Part of a small language model's weights: 3 heads of 64, a variant of Muon for these matrices.
Each number is 128 + 32 x the weight over its row's rms, rounded and kept within 0 to 255. Layers, rows and columns count from 0. Numbers have three digits each. The size before them is the row's rms in percent of the matrix's.

# down: layer 3 MLP down (transposed), 768x192, rms 0.0883, rows 84-152, columns 0-95
# up: layer 3 MLP up, 768x192, rms 0.242, rows 85-153, columns 0-95
down84 098:138074175153153095112159077100102135174129161171134072131109169124100183163174122151126127132160166096060153154126113081096111172110146129153099116168127084119122104116119134158160125198138113138080150087162152119187076146177116101039143097173124125074106107153086140108133112072157182119
up85 107:158063077065124178216088128108141147108128148129085109130136113124091053143111127169130112130141100128072099158089131111216117107139115169142174084221146188164153070160122116097122109124146115180151118129188126067069154131108129114089093191087148109117125104110172101080116153145172071160
down85 111:104103101126124145224144086124160183077118105115069104111159106140140170108090091144104101143096172143114133085069072106107170111147141166088172086055093065104120114151169149088103137167150133120103127137113130152132127146198122131161138194104096130089097097105106100086143156150082182111
up86 094:149138104178120082068164136114163135121089099099136153101148144152105140145110074139118099147097118159098075127130108153125146135111176123165120081085084094095120103137127108102103082133161144118143173163138149140140143136142123126140150119130142183172129168198040142081159117141164151149
down86 095:185044094151099158151136080159133168114086055107133082159112154248094111162117114128108164156085159088121097179106128160145076096150140058127089165142128109140115151109147173146128194110131175117117161118087187123085137154127152104068145138151096129130137147096126129220123116153147123144
up87 102:146158098146174141188089188153132062166124137126148158165163159109122116162201116116125065115150093142111143092134135111180164096114144120170159148113109120074110118179127117120108140090108119082101053143233148144167169170117087170148157181102114091152118134142119141169093145120120129160
down87 111:117082083110098148192174129091147178121182177138147186143165066046097104094160082149121154175130123124090108077052120159122071126133150126106136090089197117139155118117118135173098085160116132124145125092098114154143109109166099155159128125144114158083150116147162142101155096111068157094
up88 092:114080116132177064118138137137138154166106116055104105200129155132162138110127169174175131119088141146083125083138079042126121151123114138140126078091170106130131109141121070146123099149123132103182152178124105087089102107110107154111110120163154134146142141080175154159146139175161166189
down88 092:150150122115093132133132132136172129156116127147159057084214061163138029141112072161148149156132060131192105174149140163131099111138116109159144118160112152144115122142139163170085124122167139117140114149150156110121098115095093145171168160106065102096036147156201153085188189094180157158
up89 103:106123088166114131127077152116162066165097081167150141113144123122115101145106155132195102122122082130147097123144095138099146112076124116152081149105084142130089071091097140083131086114103131051102083081093126174064091153173072095120124137135145191136150175114125139069137134168153105139
down89 102:158118122114096049098073155112142155145140102146238128151105150150178167121112139148172142188151148068165157129157121142135071149138135131191117182098112150161142162205070091118150140146144113058141092062100112072095096158114112158112148067137121145098094141188105141165107112126068101123
up90 104:103081098149111120102052094128125103097120140142109096128142052119079141123139131117101101119138114145124159079119106114068168118125111182117129098149116115122118107194111040179131120196123130114097166125131183171108131105100139142150113117145114108094090126136154169066108090048117120078
down90 101:144100182143143131187147134124194073135133087166154161120171160120120147079172083097084143166171150110112086183171142145111145132148095155129182143146162112166146107153102117145165138117168114161160150102132126144115132111152102129114128062122165113107078099116150185108115139132126128148
up91 100:131130129182105097098118110143174109104141073083091129175091102115159136135093131140077121164160170135136108112106078161151124118122170157154134113192151142102176057167120123177118049133072122109128113094113062113140160123165121120103141157152101086144120137118093120176072128164196141079
down91 091:180114116145162149167106121142109173123177133115126102090096115155121119137100151077133147174143129118193150146160121082157067087079161110125120110126210115145170132182116137117122138123093060070158144062132112118136132143068154129109086058092170148117119203095178103071127095074088123136
up92 098:166155151106132102139116134088167099127194154092134158106125141148136080175112124089122127147119151118137056128066133143133062150116139177132108076128161149107134121094095133079150135157094135175151111118124135092129177087154138162091161146127142163183153103099106173107142142081090082123
down92 094:172180093085131091226184107114181101095181116135139094073188140108178139114134101147131148091077129122169146138091118079135087110130164087083127157130170090148128136153127154139160198136134121120154163060139077149165163103104100120138118149080163119136123089173099116090105120067113142128
up93 093:129100143146146146129112181106115127087091127087060209156137177148143121142161136107121129115070150077121107110089154113110126132114165130066150135127174128109197135112168143105155180130147056102085168136129055125175156099182097076060114112074123149116110119122127139145102096118129127181
down93 089:118128160104071113163103109182115197183113117114127130074157100180179153171161094113141145161147152139100099182151077134142073113045135126140115122112102149141096103146125104087140161113081174107137154150146120125128165114106178134158109138146230110128116161160108170156122108149118148059
up94 091:099117098150094092135099178155074145143156106179133178175142109154100206113164105151132107118122160124126073186075134133131142099124196060076064110120105161111127095101168099137165149098099117098100137128138155102127187167141107154136097098117174144086127116092095143186140128131144114172
down94 115:140163127141185110160146112132108143116110084098101103114136162120126128102089160114138141118129117117135151168116095124121090141114094194131139188139113117117158134118086135108147183132132159153144116150182072146184128106080194113111134102096135129077134169116156187108105134078087091097
up95 100:129107135118129073143101119055152133156182103161112146173075121089128060158098105135084134171135148126080111109187088129136096161140122096097173131170116102162099073145144104136141145159140082067061129137112122097165117180168128146149114121122133135172145128146086086138136173102181174067
down95 100:114108133081233125122084075140168126131164144166137104187148140063142143127167170093122105109126121076117133114087101090129081158161137128118220142068090125138148154114156168162149115099129119143166130089124157156062153129174086138178114126127067160185131098028112115136083106129137198053
up96 108:189115138190059159160141099131145103119148149128112157204121157123115104157111114149059075145099096136200144137127144131128163050129111116093089108138131115142148115122105159132211093173098148142109075132044121095120115138137141091154193130098151117121091157078121115211094163147173092141
down96 101:128102151121142077107097132111102115125085186126113118117100190158115137102134129121132104169104116114130108110128116121114130106062111168092156110113144124093164141177122161139154131197124093134141109104131123126101157099091135092150166118116095102161157132099141086171145045131133179206
up97 092:109163137097120149120094174124147113134184148092102134219179184166122071150113168107134119125114130162127114126153167071133059118181076077119087150155146141105149175121171150168128116127103096182157117147122075142164109085092092128115168131092133168140153096087130190117136063123083149115
down97 090:128135096105141065179122115160090171159110137097106076138215096131101086126101115154166106183079109136136099195126134126156112121126153107094127119107112144164167153127118081087113155109112132144146162116148161171160111141050144113163148141165141182091103147141117094099146126142124170076
up98 108:164095139125105183181179092128139141250174076139114150147134090113213076129151142093145123080160106162186128136160137198145160178158136102141160129099171119154119149134115084123103071083166159075131139168148127137134203117135092135128123111118102123167144119158094113155126167071107142101
down98 101:167129121118145185132110148112070106111112140123145103136065161139103106076146154137137104137132137108131207145171142181162007130132149109146141118124141172138066119111084153178098140122124183095145174116151115145138186112121179119056152099119117111091133103111105142170120108164114113112
up99 095:112113117122171175098149152165150164146169188117117128187137099155111144122094145127144135127132132149095082150146141087114127155081163088119142147125157099149095082122111126148125102143114161176175115187118139147096062118174105133109138203060127139153080147138104178150140129135129117108
down99 097:153108102164078167146100145150215177114152071109131119146091107152129141119118111062121090187101110130149104075139121120148135138106145144090185157082086104106104184131179204131173136149155105125092164166135123107083075090155173101127187114123166178100088097188119122101161096148137117130
up100 108:109180138130116190159153138117128186098115104083141162168124184165086167101137079081069067101170108133123092160139150140170146110113191113147115135147127153120156096101114123137202121101115149135187092145099147074119158179146116131173157151189177143104109087122127202155114090178137158161
down100 105:133119118165146091147129172157121119131127142153117094128107160177111176119225117038152183118110145125134133205153102129109105107100138112137095089139123111171135126130142077146116132134125160116107131101133170152134111137096107151093134076143148148145143141139156086130166111140085138113
up101 098:093093116096134109188174153138139114162131156164157156116125125080123151136131144110177146129124192080114130071065138140128135135159165094149112075152159024135161152192144078147118100138127119138122178133075110098092168140087212138216090098118131063173136105129141153078127130162156157122
down101 102:112127119118133112136110116126100172136111169183149165075105130172093232112139157145139145094114137121149170139142075143144128101150110096122094157200110179114081064133122136194181088154125155153179157194115121105117134141159130098113104130120213107176118063076154100083140154110178071180
up102 094:109098140090122128169139171102072146118079107091121142107118101160154183124084099065115107117162149175129132118101163108133154102086158137117128099056132094095134103087117121176135169090088129136079190148150077164154076166140102200161128123114122152086160114068091122073123124115110104114
down102 091:152111144143084148135063165078190131148093096131107088152171144087107121086142135051175165161141101149142080162151118056147087116132161128137131135187149057135122184129132140073119144113169158115169189139095209165126105118169130105132139168121136157139115145153130159142131093145070144139
up103 095:098145174105195152079088141122102073109075168130153156097136127144131154186129174146140154072110114143100100143180118140081110166115154170152119079137165083149093113170139187079114141130111108111124102127106117120128115141149173119132137213095138114165075074101124100121154143172148126119
down103 096:108141145171097139151055158109061136135180201176105132114112136100090131161132124156168075148128159072138077140160134103090154119183145109125145092082102152119125095133168164121174101117119185104119199105188127122122106159096088130079175180124147145054118124116108122151154109119079130162
up104 104:092159130091120119143105112103167073117110137122164134154146102086113083132137165138128116140114120131190048082168106097162166125156087068148179111047121155163111091105149162128173113078119147106125104124147236218201113130186117099105159128085121173136116160109080088119171194084188101090
down104 100:100125143134141172170168167166122104146138100171120129142150142072154113156110120084125168121202131079094109131081139131126117129194106145148190138097170148136085147070120129153082116104203126110082113116155182161179114160087177108086150112149153198174138123146095143128123152119113098132
up105 090:126174085168150132141093097093068111124094092082127116155125087155086133126162038141083153168113107166118115160121085131089075199125141128059099136125146108158168135096125098144168130092108132144125104167101139163193147133105097072132168118144125058160168107148121130108154087124105072139
down105 094:057142127108115158076143163091144144134142145158113148082091149113115117133187120161068116104080144121164112105173121125097114160169112083198128123120138128103079112161141121197140133141143147111155123054169095150129125071105129128162129180133172057127153109108134126137145145096110130111
up106 096:115098102115106105167136175176094207124118135196157105120075118123171108142132098165157118075145114162106107130147147130137181124135174119164112154151139104095128116136105172067183117118056109164133165168125091095155109115123135150101113121106134129202095146091108025156112157130171138110
down106 097:091146104167107107139081125124090160126110111130184081113164096150196123107142128147121148066125137133097084079095120120139135170155148085134131156170094114127091142163106145146147117093102135123118154147172107111123090093151212066113110072135158169186095172099112114101035127142148112103
up107 095:060122175137143154140140087092126124134116173123155105138147074132103115140067089108146101148107133169142071109193134133145140120123144124086155157100143151181125124148130108101113123163084186156115151162086160075116184106151144106131129172121121112093122120122148159129163114098167143108
down107 096:128130097137136148123146163151067131144184092149126155110131146147135160096101173149130132104097179104108111162123140133129084114138154156117151040170131065099090093107151128136141142070128099128108173118098115183146080170189125121152167188121159103162088126164099108145125167121111105042
up108 088:129112141174167095120164108135076111089137097154138108213091110109174178123138112072125057115157117144118104110091134084101130129158085130117123138102137148140151092096138104144113117142087113106098128129155189128087223167170143145144132142168161137120133147150164123116076135154154109176
down108 096:131125122126102090103161136134098081172189144134169086112169126080109144186120142067140178163108116120085110141076190130143127135092150100084112160117156156105111115165123109059094100164144083098152110131064153134143152117091159067074115151130152118138127089114124161107152123101104192090
up109 105:142153101138110107117171115122171076164133188028109166150098176102106173165126159073082132096152118153091102114154099135109123174105146098242176144154166143154158155135109098132096101104139144202127087104104109124128145121114112149114097146104112140220156160082175106102090141123114089070
down109 105:189134119094142095125185129149126158163141142145126134208107129115137150139161128112146117146196109099118121112127206136095116102219149167136112202145146151153086140151047128132103127107127104121166120124111148153128098129119138137085179078125139108141142114072129137142159111139084179134
up110 102:121127115101154170112144114154130102147089105151075156119111100099118108092092097072141124177142184154159106121148146087127144058124171056103126106119146071095165106176113127173152159141159133082133109105097064176168167106135162095138122151103123156174083168137144192156078162124100144105
down110 105:155117107098122149102099153136118111138170193160113084133099088108089082127162168159135126125069165171085176144091180119113119108123125100158173071087084105111117080178083154101159098161128148141140090159117085165147131164138175108122152100160107081077133127133110130127197166131087101073
up111 107:161138109149159120111122097098117139138062164121105131118088111140087123099162153188093123098205134146118101095158118153102147088124092145138100204139180088062169105165089038161125135156096146133146151142106132143071172193132100126092116149100091171159112106118121122092108203194106155131
down111 104:147129143144042159133149082081147112060064128087140112146203184126136152112119130160121115126079139117127119144138100180133114083114096190148156202126175090128125116104108195150112156129128138166097142116128218119171100107127125081119138111116118140165205066113169099102141162132141113158
up112 097:139129124129172081130130115126192150095159117105074100185168122081152160124130175099130149107136118160100104121090087118105100123126128177052186148113173127132147108130177093127147099157081107096158060142065154150153182129073097125128181121148088078138131105103117165120114156113164134154
down112 102:086193132122138068092059098122145135132125075080091136113167160168119145163135098147146152152131090147069196151135096155135139150127170103166173153149196159178088159180109073220179106105132132110139144106123132126068116064114170109095141133129127087170162154145183167135146148127118130148
up113 087:118096108153123135133057154149176121148169101108142126133105108100160126084137153057092093166107105177065114145150147127137093104150138099199130160141086096094098167121169130093144176163098156143175133149177110106123099143124097103116117116069123060175132105142142139075150036136113136131
down113 104:062155128146108138113126140127181172132143158127102113109140110058117163066062061141087137141170061104102122096100093086130159141135137089091157111089116148150104171144068177135121105111115131184208148108098082141104127130152137148187193142122126232082177116120145125128094173105131163108
up114 101:141122079177190097118199128111132058157151160135166147132127139141183108130120196106129158109110129116100094170137149136092152160113101169130066103148140124118071127149131127102128067105105090086212148138090128097156205156100174122178159159134118108071129140171105094123086131094173163088
down114 088:119196104067132110095142114167102143176151118080117130061169170134073098179135164155126111158120147097178099166101094091149100122142167063163075090143097077108195087135118105193184124139127125155153198116112105200107192145090152137134177133080174139128110088117180162141088124097114146163
up115 106:094105105096156141146204115143119160142109135117097168175194142100080133109169099117083112166143119113141142111104137128130161087178164122103085111143106147108133136087102124131155143096089167085142114154126171183177143126151143130145159114089139121119106169138055127132172181111153081117
down115 101:096122116094176122076159146173088119155118106115060205132090102154165127104112118122000111170136133134172145125169124161104152131129156123180084082123108075167204154093145137153115142094142135059146095066152198142122091120123139104134150153111145137164158109123134123158127115101120107124
up116 100:180155153129118185114162169112149143118128093084085139149117138134155096158127166096181155116150156076152150163103133130127074126134157057166137119128123076086107094145141128117161097174149077123162103103092164112176078146191150135106160124129141187155113141152138129200109174129190132109
down116 106:125091113128144143110204187113082155118198112108091108076088125129156168097140159125178198084180070174149119094132075104148196179110100125164161146123165115129094093151080132165137112145141109204154068141148160180137109157143108109167129143110159110113147113120152138133153124160168117126
up117 102:164140130104071151140132081180059147137135138149096090109115147119177154113159123120109118076118076180135133144163163132210175086166148119171079134116124154146153116168109146124073139123092147085152071141164102090083171136105116122113130162162141121143087133099110172089152131101115127135
down117 098:114172126056101087064109099130150155124159188115167158181103128164226131097097091119121119135086089124173179130125129122132148131171155206173138117100102139089134154063141165123102108212109142169110117125140138091103138139132115145117145107120155111158185133112094123073114130099130081098
up118 098:119122120088147168156160092109089132097131132140136107147058109135208071116073123142124134193129120082131151136128081168120129154162147136131111091163115142154138188092175111108147149167129147088100091167141140127114195187139117050173112166170133157137101134095124148070186093136100145106
down118 103:102082096118116115113138115136159148099141132137140115110153139087166121123090115132137116109156076151103134110063136126136146134160113128147196102130093136084068143107174105172083168142139112172042161162137120128125113095122149168129155142101138134103111137141123150095147064080109156148
up119 099:135084112098085118088182143130129127140135098126045131159131128058134176113122146119168097178118121160046150124120152155118134188172112147136116065124150159107143151096183122184090154100131150128096131144123197060117119131110126095137098137116140131121089117166148092150135152089141114137
down119 095:174072080125113164131104110156169123157161153124120097174099235117095145110128146092110105127119159181139142152146079159134144158114091166121138154091106138167087137138114090168180185094153126132117107128107112136137066096122080121068108084193118149149134087181060109150149152143187131091
up120 096:104096135129079124113227088168148101088092104109151142152109096142097104150167107076116088055123054088134097093145162115076183074163109071119086143166129164098139084112183083109141076118101116144060136134130113122087162112100063155155132161188127115150156107102097155108143214155154135123
down120 092:066092153207134168150144113167115126092122092103119129078124164103166146207110086123128165113075102148166083123144115156081110115105176073104171080205136105191055116102139137142140144117142189117120119133122107149131180141122183104122113100145076103144140069154123101132148104099169114148
up121 104:104167083090121096120092127122154081098167139164159164084136112105141062087147184098105095074156137154180098145115163130164139103129115143121092192127128125146168134123129077081121182156106154132149141120099126098110171109128128128135127213162111077146129104118151169105071109149169171129
down121 102:147146104170146093135166123173147130100149129128181137108149120232144161119075098104137123177149060091102116123134209152151185137139152130139142091139188165141149120123111099183104117089132094095119146139211193102099111156118084112153153135151119097111113122100134143124109165125125062111
up122 092:168080110133128135048149151110152140105145149117128123114107086105190158082142067134107041031166142160193116135159130135058173098128053132097153095114070163160111110115110114159096139116071097116084106116088166140114121105122094200117103151182166168168150121128152110099118122122169153149
down122 097:152108123078146113126082120152093163149192206124155068162136108156151104143172113156159108094108123162138137048127122114164112121144096137093154162064086123114119100155109164143150148151142128135107146115090195185083111123168127124123197117172116091116119144158069191107147088085176171093
up123 099:215120073143083130157148089143187143173152082165157133137163123081086124108162136154134084112134140132117114086137093112155144166067157167108076069131095052092131108098104111070102131151162127170152151172153107120159135113127155161182116116126128112097145125157143118160084137136181130051
down123 085:127092125156128106105150150132101163113139113131110088111130124095163123112139084119178158152191128108036110169195183219146107116166159122091150206163059138077129137093133100134099170107140111108113139079136097067137141116133117162146107117170114164126084153111103122155103120086125139110
up124 100:111159145081183082117168203123161124138109114170125161061055061113156165155103158131113164151205134131115162163115137141136179062176155125153059124118148125111104133117138084083079113117148054128107178074139083096140098175152114141161134124130153075111091117138162181197151154102118159079
down124 097:100144160139127059155090113135173117093130201104095146181135140105113110104054156127172115110113100124184129117110062102102087153136151140117122071155086139130161150109092181132096109108194099111156127077087115200193148151085149129082137176163116109157122113154063132167125120102127140145
up125 101:151119144155084155138191090150085118101152158084118113140144167129141159128202099100112148112089136176146048134171152117142064237145111153187198125123139083104063118135117127094139113084129077137150153117133127098124128116163141097151158117101130147097079178116138133180165133096124135149
down125 093:119108095108070133196115132084107100035099208179126212162145147113149060072106115165134140141075124082154176154165143083114094126135136057140132124128125114090074154163086165116175155138124147170163144154112162134128136110175172056127140080170152133052075095127112115139156134143063148091
up126 105:119095133107137132137158141089105134096171086158100167177154158084146088080087160127168068183104151123088094097146135116144182094102095093113093144201119103132092140081121136086169148129073106159084147094092170140101131172080144144085074167156127139188167175136140138172108178132169170093
down126 099:142095105095092104139188146067115166108167188151122141125111115141080026082118104190149102118146091107142119147135128108131165130157123125152137143088095133056112140150088110161132140150157148149076145157103145136165120122104137111171157104133150105082072151134171128103069163167157126144
up127 095:176056120076127183164170130094096148083134205130175148150180139098148079167158150118167146164093163131099086101120118151102127163128133141119088140093127096139103165129076175109103154109185110100102168065096135115101121134205163079114137157131101161148049169062122140110136173104136144132
down127 102:150166158131135184124129153124165165128182098156152112203136126187125169115099136132188176160083121075162165147139115186109063164122168137162162119160124073101076111103168146087083130090140134137094111104160144126144049114064145110159162194155094145086118102139171128119103103070113105108
up128 097:170132077143143152103120121131172103124175135110136104146115145141149111192104154108153144163134115135131157164071086153118116174159173080115154139135125090115108159121167114091107115117145161153132086185121137164123129152113122130112046140135140100067048068145082107232121142150141087141
down128 100:100147110196129108118133149154200112148141142084131105194160175144132108115144157141124150099125121174118097149091110139058076108132121138073097123098146113106166082084122202138095110158096142017132133079111121118090092148137155193106185132179132088109134128172122107115157047153088129106
up129 102:124112083069155104180128125131193116210128077163109102131149151128143073162102212104053166157117091119102129171130140140069179147148102145172088099111121106086058105159140124136152124180128167098146103173133155134148104134165114135115120098171130151123124110122136170119153053129149128092
down129 097:091119151096125067150174129143098167189144057164122109124137125160169153163125096092170105139166127106182166162088138126196077074128171178129111142158099141072173130161087149151100153084109166123103081166140081077144113151128146126104152159133158088088153105188139121128134125165078155184
up130 105:105086101125112211075118095104122161134070155182115130127157104155121149062131116120117102103143098202122183081139121079162181177074165129141134111096159126114126118169128128081149076130114121103183108159139170159170136180153075118095119175132163137153182142176092121133153091085169116142
down130 096:130150122149150163125095153120145158106164161133170113128082123074146077185104049097120114088143107145178119199170171155136113094112138090138062118171082210138124202128116116103069133139069097093063167183134069130160097138149120133139141092127103184156155094127137111130119137097150130171
up131 090:108075117158145140136135078138073134118152134175114144134138068180126178083085078194150106120066127117108096153120144115104181149131141095125127084099164129134111096158132097095118143125159161130189071104108146139120135141125134184138109103147086151126121187167100068128111129136168187141
down131 088:207131115112137053163103143094079101174150047117167138117059098149113145211081141145095129129110104169202087157200091150122140153182121134112188106137102148119117127120146130129124137125129132146130120061136124139138134061153190116143179110081067151167111106120101172213170151150138071157
up132 100:128103084188122146098164138107144131086157158086140102092179147121121126172169081157091129115193131134170113047152111186174107104150101169105104109117125171118170123149121164123137083112151092161145161095165117108114079076200076119204165134077149122154097113116089157097189116153129151128
down132 098:118083111128119203147079126087128110109122145180196094098112116144093144080112097113110121089154131070143126187172154103126114123100135178132168117123012146188125142130097126135091139145177086189139126113156134155113118091148137137143106121121160126120158214145189140114164092171103151181
up133 100:124146146129159178104161178092118112162097194126193172122132150132057191117123127094092065112155188123209127108090129110098143086097140115111089088138181125118207100097087110137086090087080166147152150196130104111105134150147108123185128094176162174086137156139125119176123118091174145190
down133 104:151089181158154145127151109160118149122177167148138154134093147170103133198166130124163121122146145140158116210135114136165153080125167074155134165131117124187174144087081133094116163154089162115082054117102162131177124104132153128165096094098115116095172129070155179144076118108124097094
up134 101:152118104149162125118137109111090070127192140140105166129100116043120095138145143146138159137114098077111139145104144072143077125094123102065078127172170099127110109084148181156163125109095104134144164143133179112202061199157104162203120078106189084203102125183146105107125196112161181118
down134 095:080107152133133138136157151100130079129095126147117152118083111150068101181144118114113175124128117139104140116111169115103091134113159167143095130142115067136093120173106133090227187111099146159060130145148079120136164117117156048092143126130179082125171140183137149143110139174102089171
up135 106:150125154085163150116116092070090157153137170133167062151139059080139088096100160124085127098171159181117130112185080111166117072083120166104138152090087068086118107130141115120079162116140165207163103142137149134130166143180181136073120161136160138101171107138112143122140180131197129139
down135 106:086138111118115099081149132096085087133154129158094127088114114059144099108116129138136128160180164090158155097054068105107155081114118176160122091095113104111149147163150147133119149143131171098133098151136116148122125153165102118166124144121083126174148095137123153146166130135142048082
up136 099:122135101111125109079137147151114160139171154117214140128133139124102129114098130144094095127132053093117160117094105163144182149132149150157116150087128094155154153151111151131102176146150133200147082078067137130107103119151057160152061147124057159140140114082080096119064149164149081109
down136 094:080124121106148104148169086176136060119170083121134158143091146078145150096137073133100151119213085108083082165069140153104128135143144131089134169000186143194144148140086129120094125120180167140124096124122137134116100085081157139144090096090082127043127115090134099119135120135122164137
up137 101:137137144153149064103120124125138126141091106166176129135103165158126091172144103036104084131124138118131088144146152124140147166131126140134178148172122075122118131163126159106088121144065101086117104096084082107071082146109110122225122132084136161154133059107105154135127138056145097138
down137 109:148069080100177165140112157104153150138158180076085146128148162138136144163156122065147148172114125167130104150146088127089084085184090139135196149130161117126156171111116089115107115096113167091124107124103157131132148121106137107086128147147128171146189041171112165090098059075102146126
up138 103:117171164164073140150166141092116124118084100130132152103116107097111127092146137088168177149126132174125152109170171121166207120164133098134135093151137163085129171071176142138100083110155081103111155105136166102105144138145168109170138170123142189125152130131129208120143128082123153127
down138 095:095139112102085073130135173115151170138047105107123114139162101178099147175084152131143146172154058162118083073110109163172171183121129141108147127069118090118122135141116114121169075160183158189177120100108148151135126111111128101101149197083088132100143134108153102116156117152192149144
up139 101:131146157112061139066156171139127110158084158146091129146173128142145100122112150157113132142100084083114087162133153166130113131163122129093104146118182096148088175095100136124094123070126143126182107129092127123128130135105082179091087141199098091175092105109164163137167097073147148174
down139 098:096151128135083164102108130145123122141142158127157124165161189175087138179090147142126160089101181164065102140169153126115074166123136114145155171116090100088050152088132119138094103152147142138134133085083071074136114144173135149108092128115142108111169124110097113152125129113112121154
up140 103:101174208147139117123112152113115199132123149126086136132080120070139116114065124147124115114162140085159115130138110133171113118108107145120114141198147127100152160106155098139106111114116166161115148085061106113154151110143136155176182101110138112124082097062137187140213139139111172129
down140 107:170106142084078130151086077131118153133140119129139075113121138213197169112090092127157131088142126149137115164182101079121100144146132133096047144094177100118098075142115078154064084106175143125109156161121148137100113107145164109147140088078128133140042101077164130112148106121032144126
up141 104:062147087130192173168143104140157087102156164132091126112096169140083165120082078100119122195129051086158144126062132068124112142116123123074080165123069128061081096167106095155100100132069133086107122165099127128154101111142125108113131148073114086108123143083099132161121153153085110137
down141 101:114055075067106124111126067111063149131072146153111143198132108110107125092134165098093136127139078140138144104097161111065141148164133118155195130100120145103064186132164143087137144129115137096101140131102180167118118108179103093168179091110085156155145162138135138101084109146109130160
up142 101:103127114192121139097131123121103151137110113106143141154121114172131105131155074070135135093110105127121064103164147174140144118066178142152045107083052172130191167133121133149165128127175133217152138077165066114105106111184063159134146164130101163089123115088165130127128168131124088107
down142 103:140118131067202124123191130167145158122169140079168168139147126129153205117123131125089131114132136186116135118104044143121138123117105127111122141081105143133112129056098150106146156117125164136154163128059160145106198125119129116140141130155141086062115182038155088067146135150113086139
up143 101:143104130064093090186080116076158083100090093118099066151097133101105095156057161137150090092146085092111117109159171137112101110090142170200108120147128097195147133107098196050138085124126130149097084143130113153152109119085115145153135163122084150151109144132162169198118172089143125108
down143 096:157158098081126123145127102146139150092108083121129130110096101195141162111115085191148113173105141144095155109137161153137070183144128075163095140122141141133078093146178149129174087166121128050118073159110145136160118099141216141169143103120111081104132178136091118144138088128096099147
up144 100:134168146155118110118118092106116086104045166125152159118107081141144116121069148106119116080064054131126101146151106056107150112089154061106124071091086149088142153145079073180101129155077188127085138120135159126152091147100075163168143123130184156146091164122153105124191140146174119140
down144 109:108172115127163113146155142097115171121188056128111100060159150148159120173130091151168072103133096158112117096175112142122095147142143106183162146114100126141121205142123110118131108110158142179137086135124073080129117100084151128095114149088153107161120132133157127086108084129094129087
up145 105:121014185135115177195114162146072060110178141172172158093100188128117106150160080084156124129131114133123092107190148082099156122127129108116130129104136085156202161150098135157131116114121061142094060205107136146131112145100144167140092126128108063125127166114147116124101148157151139154
down145 099:162083126149158107146193089144156086090133122089087131137146120121113146119131115109177055162079075096113179125146140144111099142134168137153120168161180168049137132156064143217108125123140156214139111090168094101058135124100156114134123190119144082105108175169144120081095114149123131133
up146 097:130123143086167157120184110077211190070108109169212122103132047142154141092146124109152179081108124146078126090106099142130098102188121170103138153142156065113129116111082097061070075129143121154147103133160163110082146147124099094155090149143188096090087091103148164154147106137173090130
down146 098:091135198143103124148097111151138078027184129126166128125154135153142142105107150076147140147120129128098162112163179079111179143093064145110107121112092091168126133109151165141117112139103181134147157139156134139220151155080108086108129090182205103115159157152120137141178079173107191106
up147 099:188144107029178103215091102097095069114121093089093142134141142118111124165085125068140111137132096134153122124099095149109174078182177106096119073160171074141060137157144093088135100100141135150212116140151126089169134165133104170059152132165069165132116145128116104110118163163150092152
down147 103:085106127127154091156063130179093115061109109113115121152213137156131111087122138121137103111094166176106131132156091123170130105142084139152077121143151131136144143077137114128162098123127119117192102177185117124137169127139178106118144080108083088159093148127171117142137118119113079156
up148 104:144119117086072134115160177125132124149122089085154127123155166124108088143106125093108101102127012151116114118196093090115146130172125090163132131108132086095186108115059159060158128157066123207183138143132117126153091144109112135115150126094131128129134105111113125121044142092109104154
down148 107:075145090133134136121115176182145091156144110134101148180139149135107147107175116148198149115089128119098148191119117153122190117128122129093117115170174113086135115128200098186098140088156097125091129164162070085158092084141130125038106163151131162195111115119107094103161163120095114122
up149 103:133186149115160134146153118111126178131149093172125156149151148142105113103170101170147149114133121110131097104073173146112129082147088132178144129127115101173103129153132086120110157127143149160080120094120106100154124167154127144229132067112117108123151106161112093100083058084126164082
down149 109:147130105115152138160168121101091149178110111191148182143178139149120106196131115143156056126144149155140089192073139087147111106088032085128130129107112103190093172116150153105067130158133103145100098134146218153119063056149154146128147125122111158111106110118147111140188086097155136095
up150 101:115192135141191179090134106141086152150115102162053132122150104085161157170141121115069095123146167135129084154116115123171092141124127137096134142129091088075113101172123117133114080104124176163106169122109108115114140113140126139126118117097140154151144154104145121172152163066145131132
down150 099:070124151114208128088071131178145110162103160140104130134139104136123117122119163096117222114117152122086180053116112130104158118152104149156134157075160069091109129103151161069144089113123172088126082108137122122158141160067116128135110127167163157130068166204116143175132101182119069109
up151 099:108101203118124111144092148155136098063061155092080108095122113156135173171170102080124100101200165139134106106075075109170095094132122134097119137128082112095133124137166122107131139081153100120127125139120112122204145171030127117121149152161137143126139137147171153132091104113146154162
down151 108:164112154046100133099134112099069116155093117188173100130039129151097135107101118074122111139103150137136131150107095107136108161156141140057107189126171179145138150153145114186171099109150150149111161167141111129127093163171093117198131117145163146122096044089165098146149144168108157070
up152 098:180123131160118115123130152095090150128087140226156148136094228098147118147123161088101172117148153152107134076163159056112159091075169163144084108159130089192142142164107112119106164158114133137125086150130110137132123093149113175140094104154100121167193056116111114123204116148124116158
down152 100:156132198140101171197149151113097106073088145123103122112096116089170118151127125028140101183196137100105138108094111143138108060111117092145162184111089132125152114130127129124157164134108186192106167185124100166113101113156142084107167085150206131085151149091136111109106175102144141102
up153 106:137148082109143096175126112178122164115112150136133166135130189145110072129163153141119102093152176136181094052114152107138094151174107098130158126135163094114139119086113164095150126152118120204147144187113176136149168113061110145144134115146133106048124043111151182176152122066162088128